config.toml
n_layer = 11
d_mlp = 1280
norm_eps = 1e-05
positions = "rope"
rope_fraction = 1.0
parallel_block = true
init_std_o = 0.00618
init_std_up = 0.029
init_std_down = 0.00309
grad_clip = 0.5
warmup_steps = 200
schedule = "wsd"
seq_len = 512
dataset = "wikipedia_en"
Each number is 128 + 32 x the weight over the matrix's rms, rounded and kept within 0 to 255. Layers, rows and columns count from 0.

# layer 2 MLP down (transposed), 1280x320, rms 0.0424, rows 1143-1164, columns 160-319
[[ 73 101 148 126 150 152 120 121 111 142 110 177 127 130 107 128  98 104  91  77 116 146 140 137 109 136 145 180 164 140 150 115 151 144 104 101 127 113 152  89 111  94 137 166 174 100 118 114 184  96 122 138 132 143  85 173  72  99 155 106 133 191 143 129 116 147 100 151 128 173 125 178 142 175 107  81 120 144 138  85 174 150 110 135 115 135 151 103 162 123 122  84 161 147 162 163  91 123 147 141 105 136 156  97 172 149 160 166 134 153  78 143 176 141 123 148  89 161 123  84  81  95 139 130 170 161 154 149 149  53 133 105 121 106 142  80 127  97 173  76  91 111  89 138 103 121 118 156  82 162 150 176 151 144 104 168 114  37 134 130]
 [130 127 112 184  37 104 104 162 109 104 159 138 126 134 113 122 199 148 113 128 137 138 117 166 129 192 127 185  84 187 132 112 118 176 142 117 174  97 110 107 168  78 154 155 111 131 122 123 102 133 202  97 158 142 108 119  71 134 203  65 102 138 128 220 135 124  93 127 189 128 153  98 171 139 132 150 126 151  99 166 123 144 111 129 140 136 110 128 134 130 174  87 121 139 199 208 126 206 124  86 104 151 150 164 139 107 118 109  65 160  74  94 145  84 116 119  94 107 127 120 132  64 108 129 135  75 132  71 148 146 151 109 146 117  66  70 132 146  83 123 112 149 176 149 134 113 122  97 180 132 127 150 107 124  80 134  59 101 126 124]
 [ 98 117 141  62 217 170 138 130 104 176 124  82 145 134 143 101 129 150 140 132  84 143 121  96 109  79 130 131  93 147 141 105 119 100 147  95 115  75 161 141  86 135  96 156  78 146 104 169  88 115 122 141 114 141  93 131 123 133 200  79 131 128 152 169 162 185 157 138 118 121 107 119 109 120 168 120 208 133 111 116 140 131 134 173  96 176 116 125  77  92 132 105 157 121  75 191 133 134 155 138 130 159 120 153  98 182 137 119 180  85 122  88 117 113 111 162 121 140 161  88 125 119 106  86 127  94 103 189  70 148  94 143 155 179 146 135 103 146 122 108 134  97 165  89 132 171 179 135 102 152 150 137 123  97 136 168 157 135 168 101]
 [129 115 173 100  69  79 131 149 105  80 133 164 125  80 116 148 122 140 120 145 128 148 142 147 146 151 106 112 157 162 106  72 111 127  94 110 138  84 112  53 133 145 153 129 132 137  94 154  50 112 109  97 162  76  76 128 175 164 104 155 148 115 135 108  71  78 128 138 131 119 154 168  70 153 126 103 123  92 101 156 130 148 157  91 108  78 142 117 110  96 145 105 167 126 111 173 117 133  98  65 138 136 144 156 112 147 120  84 166 134 107 152 129 104 148 141 152 106 108 133 173 141 106 100  96 125 116 127 172 167 143 154 156  91 192 121 120 178 146 156 148 118  98 203 103 171 110 132 161  57 124  75 128 101 157 142 108 128 124 130]
 [132 141 138  50 114 103 129 100 151  85 117 132 138 151 106  97 131 126  73 122 100 167  92 116 116 133 112 131 161 153 131 137  75 136 118 111 147 155 110 112 140 138 129  91  94 100 136  89  84 172 119 151 194 143 107 183 115 106 203 107 120  97 139 144  81  84  97 193 162 156  75  91 159  93 143 180 130 120 129 182 152 124 106 117 151  99 113 210 151 151 120  83 109 133 175 104 122 151 108 167 117 109 144 129 151 165  96 118 169 161 132 155 163 122 115 120 134 191  97 121 150 134 138  43 145 111 171 159 196 101 171 120  69  80 117 183 149 128 130 158 109  88 127 115  97 198 100 127 170 131 124 149 158 124 175 130 128 145  78 129]
 [137 122  84  89 160 135  94 127 133 153 149 149 114 125 152 146 154 115 150 131 142 127 155  83 110 154 121  89 133 139 187 109 106  75 152 117 149  69 127 174  81 137 133 106 194 129 131 186  89 103 103 117 117 141 164 116 161 106  95 159 156 113 123 141 159  96 164  88 117 157 117  74 115 143 139  88 120 140 147 114 186 151 114 139 140 171 137 122  88 153  92 101 141  94 123 140 106  80 151 113 153 151 111 144 114 122 137 125 144 122 104 126 153 109 175 142 134  97 112 116 120 118 116 150 107 111 110 132 109 102 134  87 128 133 148  89  99 142 157  99 126 132 194 140 150  82 158 152 106 153 115 181 103 156 131 128  99 178 140 139]
 [ 54 135 121 172 129 129 150  99 123 102 164 141  91 103 121 174 129 115 167 128  96  77 103 127 122 144 133 109 161 144 131 107  90 157 151 130 116 157 119 115 135 182 111 105 202 131 101 162 142 120 139 142 184 122  73 123 172 119 125 152 152  65 102 121 104 115 100 135 128 160 141 133 156 141  96 144 132  97 112 142  30 124 125 124 116 143 149 182 136  81  92 153 116  97 162 164 181 158 116 121 126 154 149 133 100 110  63 118 134  84  89 113 130 105 142 182 134 104 133  67 105 112 121 123 127 173 100 130  95 110 155 145  94  72 143 115 140 116 106 123  81 130 120 151  96 121 128 135 145 101 107 151 118 119 144 144  94  98 140 145]
 [ 63 118 112  54 160 151 126 185  92  84 134 131 102 111 109 124 105  92  93 158  94  89 127 124 106 169 155 142 136 119  64  97 157 140 137 125 114 175 115  74 159 157 124 180  90  79 110 133 117 166 171 136 165 145 159 144  94 108 142  84  91 128  97 118 179 113  57 178 123 125 153 117 145 119 145 124  88 125 131 109 112 118 145 161 108 188 118  90 167  95  64 166  76 126 182 197 168 152 142 111 172  78 128  85 139 129 138 149 193 111 106 129 121 161 118 140 137  73 162 128 110 133 142 121  99 129 188  89 195 143 123 157 101 155  96 153 135 148 112 194 123 146 138  92 131 145 142 129  80  86 127 153 148  94 101 100 139 131 143  87]
 [161 112 116 129 135 135  86 173 140 134 138 139 121 183  67 112 111 104 104 154 110 109  83 159 113 154  89 151 155 104  94 120 106 100  93 161 161 137  59 123  69 143 191 129 134 161 132 111 143 136 100 115 118 124 127 104 165 131 178 124  89 120 154 125 155 146  95 132 115 115 155 130 163 156 135 132 150 139 176 137  86 149 123  73 119 135 122 138 122 100  82 140 110 147  44 135  77 116 171 141 122  72 124 121 148  82 119 101 136 131 149 174 209 152 123 111 119  34 144  63 191 137 126 111 130 119 146 169 166 208 140 107 182 134  94 143 130  86 109 140 129 165 133 144 128 144 138 148  88 168 134 152 133 103 130 132 114 132 141 165]
 [147 145  92 144 129 134 121  97 109 114 140 142 162 128 101 146 146  71 128 103 124 128 105 150 137 127 144 173 138 143 105 136 114 154 157 105 112 134 163 197 126 135 152 176 143  75 134 179 144 108 183  82  89 140 156  83 164 157  99 172 102 192 139  69 129  99 118 125 157  84 140  86  82 153 126 202 100 165 124 151 140 106 201 156 172 127 143 102 121 137 118 142 114  96 131 114 187 139 143 161 134 159 154 112 143  68 192 154 119 151 120 118  91 193 116 141 127 107  90 109 135 108  77  91  86 121  69 145 129 121  60 114  99 146  54 141 130 140 111  70 170 145 130 162  90  98 158 117  97 108 159  85 111 145  66 125 102  89 104 118]
 [234 121 140 144  89 158  88  61  74 187 173 122 158 164  81 160 105 109 132 128 111 106 103 144 110  80 133 130  89  84 109  99 132 136   0 137 133  97 125 172 120 125 171 128 145 153 159 135  72  76  83  99  99 125 119 113 122 176 105 134 120  68 167 125 129  99 183 140 195 114 156 150 138 134 110 191 155 154 163 144 111 107 146 107 105  86 114 168 166 129  73 127 101 117 188 160 183 156 149  96 158 130 199 103 125 169 154 130 121  91 124 151 121 136 111 167  89 114 157 149 117 132 110  75 111 132 106  94 137 205 131  51 149 108  66 125 150 132 167 148 175 145 112  98 174  57 155 182 125 105  95 143 156 159 151  64 131 130  92 120]
 [ 76 192 175 174 101 138  98 102 200 112 121 113 144 131 113 129 164 132 156 142 115 136 152 157 110 132 162 108 106 132 137 143 101 139 185 153 115 167 116 108 145 117 133 107 137 126 160 120 134  95 108 111  95 104 115 168 162  78 109 168 148 146 158  93 135 139 162  96 125 125  94 115 135  84 141 150  90 116 100  79 137 122 111 141 122  89 164 105 104 136 114 110 116 136 106 120  39 125 145  88 150 107  83 158 126 135  99 133  90  53 115 105 106 144 143 139 149 108 132 178 114  76 163 110 115 134 172 112  94 156 127 190 168 129 172 146 118  53 121 100  94 117 128 114  94 150 141 151 110 138 132 140 137 133  68 155 119  86 136  72]
 [108 144 117 126  92 128 134 128 123 126 126 140 121 131 116 115 137 110 161 150 121 157 101 100 114 119 127 120  99 125  91 146 147 152 147 129 101  79 113 117 112 134 135 139 118 116 177  96 156 198 127 124 160 113 174 148  78 150 116 109 156 108 171  95 131 116  88 133 146 156 134  89 111 113 169 131 171 158 129 133 115 136  98 146  74 106 230 117 165 149 163 165  30 188 160 119 117 187 141 140  91  62 132 109 126  91 149 128 123 163 191 138 112 164  79 104 117  72  96 179 112  91 169  77 162 168 153 100 104  66 149 168 152  73 154  99 108 129 100 152 128 154 130 132  83  73 160 129  84 119  51  99 162 122 123 121 145 116 177 143]
 [132 145  77 183 117 135 116 111 151 105 109 113 182 134 110 109 134  97 182  85 102 120 198 123 117 155  93 142 112 136  91  72 103 146 109 153 133 124 123 123 101 159 196 156 151 109  93  92 139 105 110 149 119  84 136 120  91 132 133 130 136 131  98 138 169 108 148 128 198 156 160 122  49  73 107 100 110 124 116 133  71 153  84 144 105 105  56 105  74 125 104 144 110 121 105 110 115 120  80 131 115 136 134 117 100 148  82  96 142 170  95 176 200 133 124 140 113 129 134  80 118 149 151 130  81 115 162 133 167 116 115 126 131 191 130 160 140 157 121 151 144 121  80 130 132 202 133 167 156 117 149 131 138 151 118 149 165 116 167 118]
 [120  79 175  31  91 135 123  90 142 102  98 121 119 190 113 151 137 118 134 106  82 118 177 172 125  97 128 140 120 147 103 108 141 121  84 106 143 120 114 145 137  66 100 147 202  86 156 176 156 147 152 183 114 168 128  92 123 161 132 115 120 118 117 180 166 145  98 201 118 148 202  92 131  78 146 144 176 180 100 143 153 127 151  89 150  97 154 149  84 160 137 139 146 149  91 129  99 134 141 101 105  26 113 102 112 185 111 161 137  89 143  82  84  94 126 132 118 142 144 134 144 107 127 178  51 157 116 124 176 158 120 140 103 104 129 129 136 141 190 130  93  94 123 146 119 174 169 106 118 132 132 103 161 114 162 175 225  79  98 141]
 [129 149 125 105 142 127 102  80  81 145 115  77 117 105 117 134  53 100 115 164 132 146 112 138 159 119 117  79 103 115 102 105  64 100  63 130 120  94 101  65 124 122 101 145 127  88 136 106  88  96 193  91 158 133 139 172 127  89 157 103 120 118 136 171 138 127 106 122 134 174  51 117 166  97 154 118 145 173 156 107 136 103 129 135 102 172 154 116 127 119  82 135 119 185 174 159 126 109 117  93 172 122 178 148 154 159 137 129 183 117 173 184 114 132 134  89 176 137  75 141 142 117 100 170 174 112 134 141 148 112 100 214 141 120 140 118 102 125 134 142 129 154 111 113 130  84 160 167 139 135 165 101 150 133 145 164 126 152 157  91]
 [103  72 147 116 156 140 199 126 104 200 164 120 111 176 133 170  94 169 155 137 126 178 125  50 156 143 108 136 107 149 144 138  61 141 136 103  42 150 177 111 137  83 179 105 176  94 145 157 111 176 123 181 102 196 118 192 145 161 133  85 196 149 109 127  96 115 203 133 126 165 137 115 130 102 145 131  78 130 123 122  80 185 165 140 130 137  85 135 131 138 167 138 203  83 100 117 114 145 136 144   8 122  58 122 123 193 122 133 149 185  33  75  61 154 134 160  92 166  96  74 144 130  98  68 103 135 135 108  89 171 103  68 127  68 174 203 218 148  96 153 107 125 139 208 107 115 113 127 125  86 122 141 118 134  76 211 130 127  89  91]
 [ 62 106 160 119 154 161 215 158 118 133 165 109 151 160 141 140 136 119 138 123 166 170 180 141 139 161 110 131 185 136 114  83 105 143 108 129 152  99 150 133 160 133 114 152 103 181 123 150  97 175 108 105 125 110  61 116 118 134 130 150 104 157 129 110  99 117 136 145  85 150 125 155 125 103  47  59 104 114 135 147 147  84 156 106 103 124 165 117 143 150 172 152 123 140 145 178 129 108 124 146  88 114 115  59  88 157 159 128 130 150  82 113 108 108 171 102  95 141 132 109 165 145 104 179 125 121 118 177  93 133 134  97 112 130 144 128 181 145 132 103 128 136 165 119 105 119 116 128 139 154 141 135 124 123 164 150 181  95 115 109]
 [ 25  97  81  88 172 119 139 136 163 121 165 112 134 123 187 123 107  68 154 106 143  98 131 116 133 137  94 141  84  97  89 118 133 128 123 120 154  98  87 134 158 118  88 169 118 132  83 120 130 128 162 142 140 102  67 140 101 144  81 123 153 138 143 112 110 120 144 115 136 136 130 109 136 138 113  82 141 133 152 106  87  86 111 160 146 118  99 120 210 100 146 146 110 164 159 141  83 176  94  72 133 125 126 139 130 178 104 151 178 140 139 122 120 152 146  56 156 110 105 147 162 162  80 124 136 105 115 168 135 161 168 154 153 106 126 147 125 115 141  63 140 123 146 180 132 125 141  85 122 136  93 122 190 128 166 196  94 156 147 131]
 [ 99 134 137 178 134 111  63 165 133 147 144  64 150 110 118 150 134 153 163 178 168 140 179 117 177  82 134 117 107 125 156 132 127 140 156 154 107  91 139 139 125 151 163 123 135 153  74 139 117 187 159  89 135  66 165 112 177 144 164  87 144 127 105 129 135 118  97 139 129 168 164 110 128  92 160 162 183 148  64 139  97 146 131 131 106 149 166 117 118  66 191 141 157 146 102  90 151  93 140 137 173 101 160 167 112 111 148 116 133 140 163  87 136 173 139  94 189 186 134 118  62 113 170 166 131 152 168 126  98 119 113 110 121 111 197  74 167  98 127 167 182  92 105 137 181 138 117 159  94 133  62 162 126 105 153  75 163 164  48 110]
 [185  91  72  97 110  80 192 139 151  70 134 154 131  91 150  78 139 129 103 123 141 144  95 145  73 160 197 163 100 132 165  99 150 105 118  95 135  88 128 175  98 158  79 117 115 118 139 181 133 130 150 132 167 126  27 158  68 179 148 129 135 148 134 117 124 136 159 147 101 209 113 107 193  69 111 147 108 148 161  99  60  97 202 122  92  74 132  98  84  82 121 142 136 117 151 144  84 108 158  51 101  64 128 131 132 116  83  92 124  79 144  94 118 125 132  95 177 107 157 114 104 141 113 135 139 125  94  62 191  95  63 135 196 135 131 137 113 135  64 111 120 148 175 166 105 170  87 138 163 155 143 114 152 170 170  86 162  89 145 157]
 [129 139 141 127 136 138 153 114  91 125 114  83 116 172 111 101 121  86 151 136 121 100 123 117 133 125 116 171  99  99 189 146 132 129 128 153 146 148 136 122 145 158 124 194 131 166 107 125  82 107 114  84  86 118 144 143 132 106 130 107  79 144 168  89 105 135 121 133 174 207 163 103 143 188 137 138 123 157 191 193  84 147 106  91 143  94 153 104  83  95 109 126 138 132 148 129 133 103 133  96 121 144 141 100  85 100 133 124  60 144 119 118 140 118  53  76 109 103 152 166 136  75 137 123 130 147 208 116  71 126 114 139 111 116 144 139 148  94 134 122 118 186 139 128 134 103  63 182 131 172  98  88 121 133 124 146 179 130 123 162]]
# layer 2 MLP up, 1280x320, rms 0.0917, rows 1144-1164, columns 160-319
[[102 169 141 124 102 156 134 100  81  58 113  73 106 130 153 127 156 165 142 120 104 119 106  81  82 127  79 134 145 143 122 112 115  94 116 167 175 179 103  95 102 114 111 173 138 167 103  59 140  79 116 140 107 156  82  80 133 166 118 113  79 166 103 206 130 131  87 131 188 134 146 155 100 171  90 211  79  39 107 146 116  74  84 148 198 110 148 153  96 163 122 100  53 132  96 179 153 153 105  88 117 130 138 163 117  84 134 206 139 133 108  94 121 190 136 184  60 148  66 160 175 176 183  76 125 135 132 125  88  83 146 145 120 134 113 150 200 152 123 107 162 151 147 151 104  72 124 135 138 156  69  91 101 176 131 111 186 112 132 123]
 [160 134 151 134 142 109 131 100 157 181 125 108 130 129 123 100  85  94  83 157 139 170  95  75 157 124 168 126 168 182 176 146 120 134 111 136 159 124 140 139 122 124 156 129 106 109 158 168 132  95 136 149 126  91 140 104 123 119  90 127 151 179 125 146 121 128 124 133 117 118 157 133 132 100 113 134 114 101 168 153 156 136 100 156 114 211 130 158 164 166 143 155 117 121 144 146 127 120 130 106 123 117 174 136  95 131 147 140  64 124 140 207  90 156  92 158 109 117  88  87 162 164 106 151 148  78 117 162  65 153 147 125 146 120 121  99 163 120  64 129 137  99 124 131 133 121 149 112 130 128 150  71 148 227 157 158 132 174  91  88]
 [111 108 123 121  83 119 173 102  76 113 136 175  72 122 112 121 119 124 123  87 152 148  76 107 114  93 148  80 167 161 154 102 192 129 102 122  96 151 150 105 134 131 125 114 121 112 127 175  99 143 163 117 149  69 112  99 148  88 191 149 122 179  81 145  57 107 161 150 165 138 105 155  49  93 130  95 118 102  97 116 182 144 156 151 120  96 125  83 146 113 134  83 182  90 116 188 151 144 160 107 134 108 152 174 116 155 105 103 155 159  84 144 111  97 108 158 154 108 117 132 166 127  91 153 154 163 104 119 173 158 113 134 145  73 208  67 119 155 132 146  92 143 174 133  82 141 121 119 120  93  42 108 124 141 144 126 140 145 127 105]
 [104 127 158 127 134 114 151  20 177 106 180 108 101 173 131  90 161 172  61  98 185 141  57 140 118 128 122 143 122 131 115 171 119 171 182 116 163 113 141 131 172 125 132 121 162 144 144 113 133 151 132 122 181 134 113 110 103 154 134  95 154 123 174 114 133 175  81 127 103 174 126 104 159 151  85 117  87 136 160 107 161 143 130 176 161 123 129 176 117 128 111  90  74 104 214 131 225 173 104 153 134  52  84 118 146 140 166 155 145 128 143 129  76 156 152 109 113 198 138 138 162 139 132  16 129 156 131  77 139 140 122  91 146  82 116 123 130  88 134 112 168  71 151 116 147 188 119  89 127 136 158 139 109 186 128  61 188 134 165 120]
 [130  45 107  97  97 173 170 100 105 157 156 134 132  89 155 113 129 128 117 101 120 156 151  97 145 122 103 143  21 124 119  82 113 124 200 139 160  93 193 169  54 161 132  61 159 124 123 129  84  56 122 152 121  95  96 134 144 147 128 131 194  99 121 154 141 155 146 130 109 162  89  63 110  77 127 151 130 119 148  88 151 182 134 181 186 108  84 129 175 182 103 124 177 138 110 143 183  91 146  88 104 148 161 196 158 117 120 119 105 131 120 109 187 109 120 124 145 116 109 106 127 146  93 133 113  89 140 163 124 183 149 160 152 112 132 140 130 109  85 147 108 109  84 132 149 135 123 131 132 150 141 176 128 145 132 144 156 146 143  85]
 [174 110 113 112 169 164 129 184 155 128 103 144  56 152 106 134  97 124 108 102 115 148 156 158 107  99 192 152 113  75 128 109  89  86  93 122 148 130 139 143 140 144 155 132 138 101 134 133  79 182 111 157 143 149 126 132  89 172 140 118 114  94 137 112 145  96 112 108 130 132 107 159  65 188  48  71 138 100 173 120 134 116 131 173 174 100 103 150 103 111 128 145  75  80 229 173 150 114 113 219 117 177 151 144 166 133 127 126  83 135 177 112  91 109 108 161 131 126 127 152 152 147 157  70 109 164  77 148 106 122 112 172  79  64 137 138 144  46 196 162  90 122 109 166 132 146 143 110 112 107 194 122 110  79 126 119 151 103  93  90]
 [141  84 146 156  96 147 166 146 109 141 111 110 142  95 163  73  56 164 131 163 128 161 128 156 165  97 168 123 165 149 201 114 101  88  95 129 122 131 167 164 106 131 147 192 132 129  87  92 162 124 116 155 160  86 115 213 164  45 175  90 112 101 116 114  86  88 106 102 128 101 100 160  97  67 147 104 115 132 167 125 121 168 149 145  83 176 147 192 119 106 175  88 124  92 180 170 148 184 100 128 142 132  95  91 126  91 161 125 122 107 210 130 133 127 110 132 146 153  71 124 100 166 148  75 196  68 176 141  94  96 109  74 102 132 105 173  81 157 154  92 110 177 139 168 116 150 164 130 106 142 133  98  75 147 155 132 126 141 125 115]
 [103  88 158 196 114 110 182 141 171 116 112 142 145 128 114 152 136 135 121 134 182  81 147  61 161  69 150 107 100 191 112 134 148 164 144 155 157 101 123 176  51  92 141 168 135 142 134  66  93  41 133 128 178 153  86 164 149 156  96 158 126 112  73 134 166 142 140 108 161  89  82 117  66  69 148 153 150 149 170  76 133  82 135 164  63 153  71 169  79 127 173 168  51 144 162 166 122 139  76 136 106 151 133 157 106  76  79 139  82 123 108 114 161 144 127 143 137 169 157 117  96 161 122 150  90 184 166 119 114 126 143 170 123 123 125 134 140 169 128 133 147 185 125 105 132  75 149 107 113 226  81  91 122 142 138 118 146 109 116 119]
 [112 100 171 133 121 175 177 142 148 141 136 120 133 160 157  97  90  98 123 120 120 104 155 169 131  79 113 103  78  62 122 123 178  41  97 130 140 114 158 151 140 107 123 141 139 130 153  57 109  95 140 104 142  92 124 144 136 104 129 152 132 139 139 103 141 123 112 118 109 178 112  90 162 106 131 111 119  87 159  99 136 183 128  95 127 111 183 121 161 137 121 140 211 141 166 182 135 150 175 140  93 126 151 101 124 126  89  84  61 104 102 121 147 173 102  82 161 123 109 136  92 161 139 127 161  83 114 155 136 120 116 126 133 182 175  92 144 118 102 109 162  84 131  82 151 174 101 151 181 159 186 147 107 102 130 133 145 126  98 132]
 [160 109 183 134  91 135 112 100 143  88 144 112 169 120 142 159 161 140 121  58  97 125 142 137 149 125 115  83 145 233 111 193 192 126  99 145 120  90 182 124  94  38 136 140 148 131 138 114 159 117 125 126  87 150 206 155 168 167 138 136 123 144 127 149 103 152 147 141 134 116 169 143 142 108 119 111  29 174 152 124 106 142 128 130 113 123 152 109 129  50 108 118 163 176  58 120 124 125 135 144  80 157 138 114 127 127 130 116 146 142 113  95 149 179  54 163 105 104  84  90 157 151  83 137 122 127 132 177 162 157 195  77 148 172 108 152  94 134 127  95 171 126  86 125 117  94 105 166 154 122 165 109 188 145 123  92 103 191  82 117]
 [154 136 212 182 132  79 108  70 153 143 159 131 142  96 180 137 162 139 134 119  60 135 112  67 179 148 112 145 162 173 137 150 116 130  56 184 119  92  99 165 111  65 177  62  88 219  63 149 123  88 107 104 126  77 147 110 143  73  69 162  87 137 112 189  91 142 136 156 136  99 134 106 112  71 179 195 120  70 146 169 108 106 118  79 144 199 151 131 173 146 141 165 209 146  73 138 183 136  65  75 134 143 110 157 105 126 132 102 124 151 115 133 116 108 126 117  55  66 122 109 135 107 172 145 130 118 162 116  93 166 154 174 175 148 170 106  36 132  98 123 156 129 100 138 154 142 155 101 138 117 151 110 172 152  74 116 109 129 149  95]
 [ 31 108 124 170 127 140  88  75 135  89  97 122  77 149 122  70 133 103 165 117  81 127 100  56 118  66 216 203 135 119 144 132 176 120 183 103 136 148 170 147 191 149 156 114 132 158 152  64 116 107 129 137 134 158  76 172 108 138 176 131  69 184 176 125 117 159  97  81 166 130 112 112 117 182 131 125 175 116 123 202 125 202 138 146  76 134 155 113 132 168 121 113 127 182 166  78  66 211 112  70  71 139 135 139 207 154 108 140 140 132 100 139 128 104  88 121  94  84  75 167  99 128 106 113 130 156 156 100  90  99 194 125  81 105 174 143 149 166 127 122 153 164 188  81 123  83 109 104 151 158  87 110 140 121 173 176 155 141 134  50]
 [181 146  98 147 129 143  93 104 198 153  94  91 111  89  92 125 164 140  99  39 159 122 138 115 117 118 132  80 121 159 118  78 172 147 158 156 151 115 119 146 114 124 167 159 168  84 147 124  91  75 151 145 167 125 152 142 116 113 163 118 137  72 164 110 134 113 163 121 130 112 129 126 144 115 122 129 173 132  79 154 113 181  83 179 123  91 104 137 109 157 112 113 107 136 116  99 108 163 114  94  64 128 170 174 175 155 132  95 172 158  63 131 146 149 149 119 151 141  84 114  97 145 142  92 121 134 121 148 124 134 217 158  92 103  34 132 163 122 150  94 183  81 128 112 122 141 127 122 127 109  85  79 118 139 136 117 176 158 135 110]
 [174 170 115 126 119 130 106  66 185  81 115 128 124  93  98  84 158 136 157  83 118  91 136  89 117 119 119 109 123 119  92 160 125 104 154  83 133 139 127 148 121  99 150 151 157 142 111 126 154 183 124 124  97 113 129 118 126 110 141  89 189 121 163 126 175 121 125 189 133 158 148 110 120 121  78 103 157 123 109 123 162 152 117 141 163 121 181 169 130  96 119  98 140 143 171 139 127 166 121 114 102 100 126 104 140 154 154 111 149 119 167  56 141 136 162 103 111  96 151 145 118 113 141 112 169  96 130 169 114 102 110 153 149 138 156 152 119 139  99  80 132 127 105  96 134  89 103 141 148 115 103  95 105 186 181 145 127 147 102 123]
 [155  84 175 150  91 130 128 124 168 199 133  92  90  87 132 134 164  99 168 118 124 122 123 106 105 104 131 187 171 136 113 155 141 176 172  99  99 139 149  82 132 109 105 172 123 138 142 131 136 112 131 122 126  86 184 130 103 143 138  44 120  44 155  96 127  70 114 162 112 126  88 142 116 113 147 127 109  87 109 118 186 133 156 145 129  84 136 150  91 147 186 145  96 122 114 104 127 151 107 136 143 121  61 111 103 107 218 120 192 134 104 165 107 115  15 196  90 153 140  75 152 103 115 115  99 146 155 127  63 128 157 117 131  81  89 147 169 148 106 115 119 165 105 137  98 181  89 133 100  99 166 125 148 167 129  89 154  90  62  92]
 [ 73 115 154 109 164 168 141 113 141 133 119 127 161 151 147 128  88 211 126 129 110 114 120 102 140  98  99 163 139 168 148 116 149 122 168 165 156 102 160 156 157  92 204 134 125 129 127  81  70 147  92 157 142 123 134 153 131 126 166 193 110  82 101 162 120 149 129 126 111 168 148 149 121 128  95  94 146 142 161 136 132 144  72  74 197 154 122 174 124 168 106 123 118 108 155  94 158 131 108  91 143 155  95  94 140 116  79 163 185  87  97 174 111 162 124 124  73  84 133 141 177 127 184 152 115 177 138  93  70 160 152 132 170  58 172 157 171  98 212 127  96  61 127 174 124 119 144  99 132 105 143 151 169  71 133 128 148  61 130 122]
 [ 75 117 166 178 107 155 149 116 101 141  55 154 103 138 150 108 128 151 111  87  18  52 193 181 128 105 120 118  92 205 115  76 190  66 137  71 157 124 134 147 137 142 132 194 128 193 117 140 141  95 106  61 100 135 140 149  63  61 127 203 112  60 160 110 113 137 158  71 149 194 168 188 125 152  95 128 110 118  93  96 110 127 107 115 107 107 198 135 183 129 157  96 127 117 143 146 171  97 143  91 113 102 170 190 130 186 129 164 108 137 154 166 192 119 144 122 101 154 123 122 179  80 147  57 178  46 110 129 165  89  97  70  93 152 130 108 107 130 117  65 116 105 192  57  97  81 125 166 143 154 146 107 155  94  63 127  86 127 132 172]
 [ 71 162 137 155 174  97 138 112 147 146 110 151 175 196 166 101 138  34 124 150 180 155 157 104 205 114 111 109 111 106  48 135  83 112  74 122 125 161 145 144 106 125 108 158 139 163 120  70 139 130 120 164 112 124 112 103 142  99 118 165 138 200 116 157  95 123 161 119 147 104 162 110 111  94 108 157 115 117 138 157 108 129 127 138  85 132 106 168 122 104 132  77 150 110 119 103 116 132  91 113 164 132  89 105 122 180 161 144 103 123 139 116  97 137  89  70 109 157 151 118 141  85 128 105 141 114 104  67 154 166 139 142 143  34  73 202  89 108 125 120 165 147 132 182 165 147 109 117 129 116  81  88 102 126 175 149 114  87 140  91]
 [143  95 112 176 165  90 136  77 156 135 144 114  93 109 154 108 160  97 147 117 160  90  99 138 130  59 145 120 131 154  82 177 100 145  91 198 165 146 162 160 115  87 178 147 164 120  41 155 149 106 149 131 198 133 147 116 142 127 180 152 142  95  85 112 152  95 120 192  97  95 119 115  68 133 134  94 119 119 126 194 162 138 133 177 146 171 159 150 154 109 173 130 126 148 140 200  78 117  64 179 160 100 171 199 112  94 124  77  95 182  82 144  90 156 118  96 121 111 129 159 146 141 124 135  53 171 126 119 103 177  99 164 127 121 100 113 107 108 103 170  95  89  93 207 165 163 152 118  87  71 143 142 119 117 132 122 119 124 121 146]
 [116 105 114 116 111  74 150 125 127  66 118  95 130  65 112 115 121 154 150 104 186 112 110 160 146 197 120 181 125 112 149 169 147 106 116  70 151 121 104 128 135 118 106 138 112 167 123 180 154  70 163  99 123 110 138 127 175 146 141  98 129 171 141 128 127 147 119 127 117 212 139 111 134 112 107  88  40 125 161  76  90 142 195 171 106  94 102 152 154 121 155 122 152 129 109 142 110  63 139 122  65 110 113 170  89 104 100 153 127 148  94 101  94 143 131  80 158  97 114  88  89  87 114 155 101 158  68 108 127 140 168  95 141 139  74 131 112 164 127 134 113 212 132 127  89 173  55 123 107 107 205 157 133 183  81  72 152  74  99 161]
 [111  87 198 125  90 149 103 171 112  90 108  96 196  69 142 128 125 152 140 103 106 120 139 166 148 148  93 113 156 118 148 100 102  97 104 107 141  96  92 141 118 112 117  80 164 123 169 155 126  89 107  66  77 143  87 167 124 118 191 167 149 105 125 144 130  63 148  63  80 162 104 149 178 190 153 134 130 129 238 136 150 180  87  81 127 143 162  57 117 116 153 139 133 139 101 153  97 150 144 130 109 147  58 143 143 162 216  98  56 165 105  98  90  90  98 139 133 152 121  78 186 112  93 158 150 199 188 149 141 117  64 214  82 105 119  87 125 128 182 180 160 151 103  99 100 129 131 141 118 166 125 135 158 154 184 130 121 150 147 121]]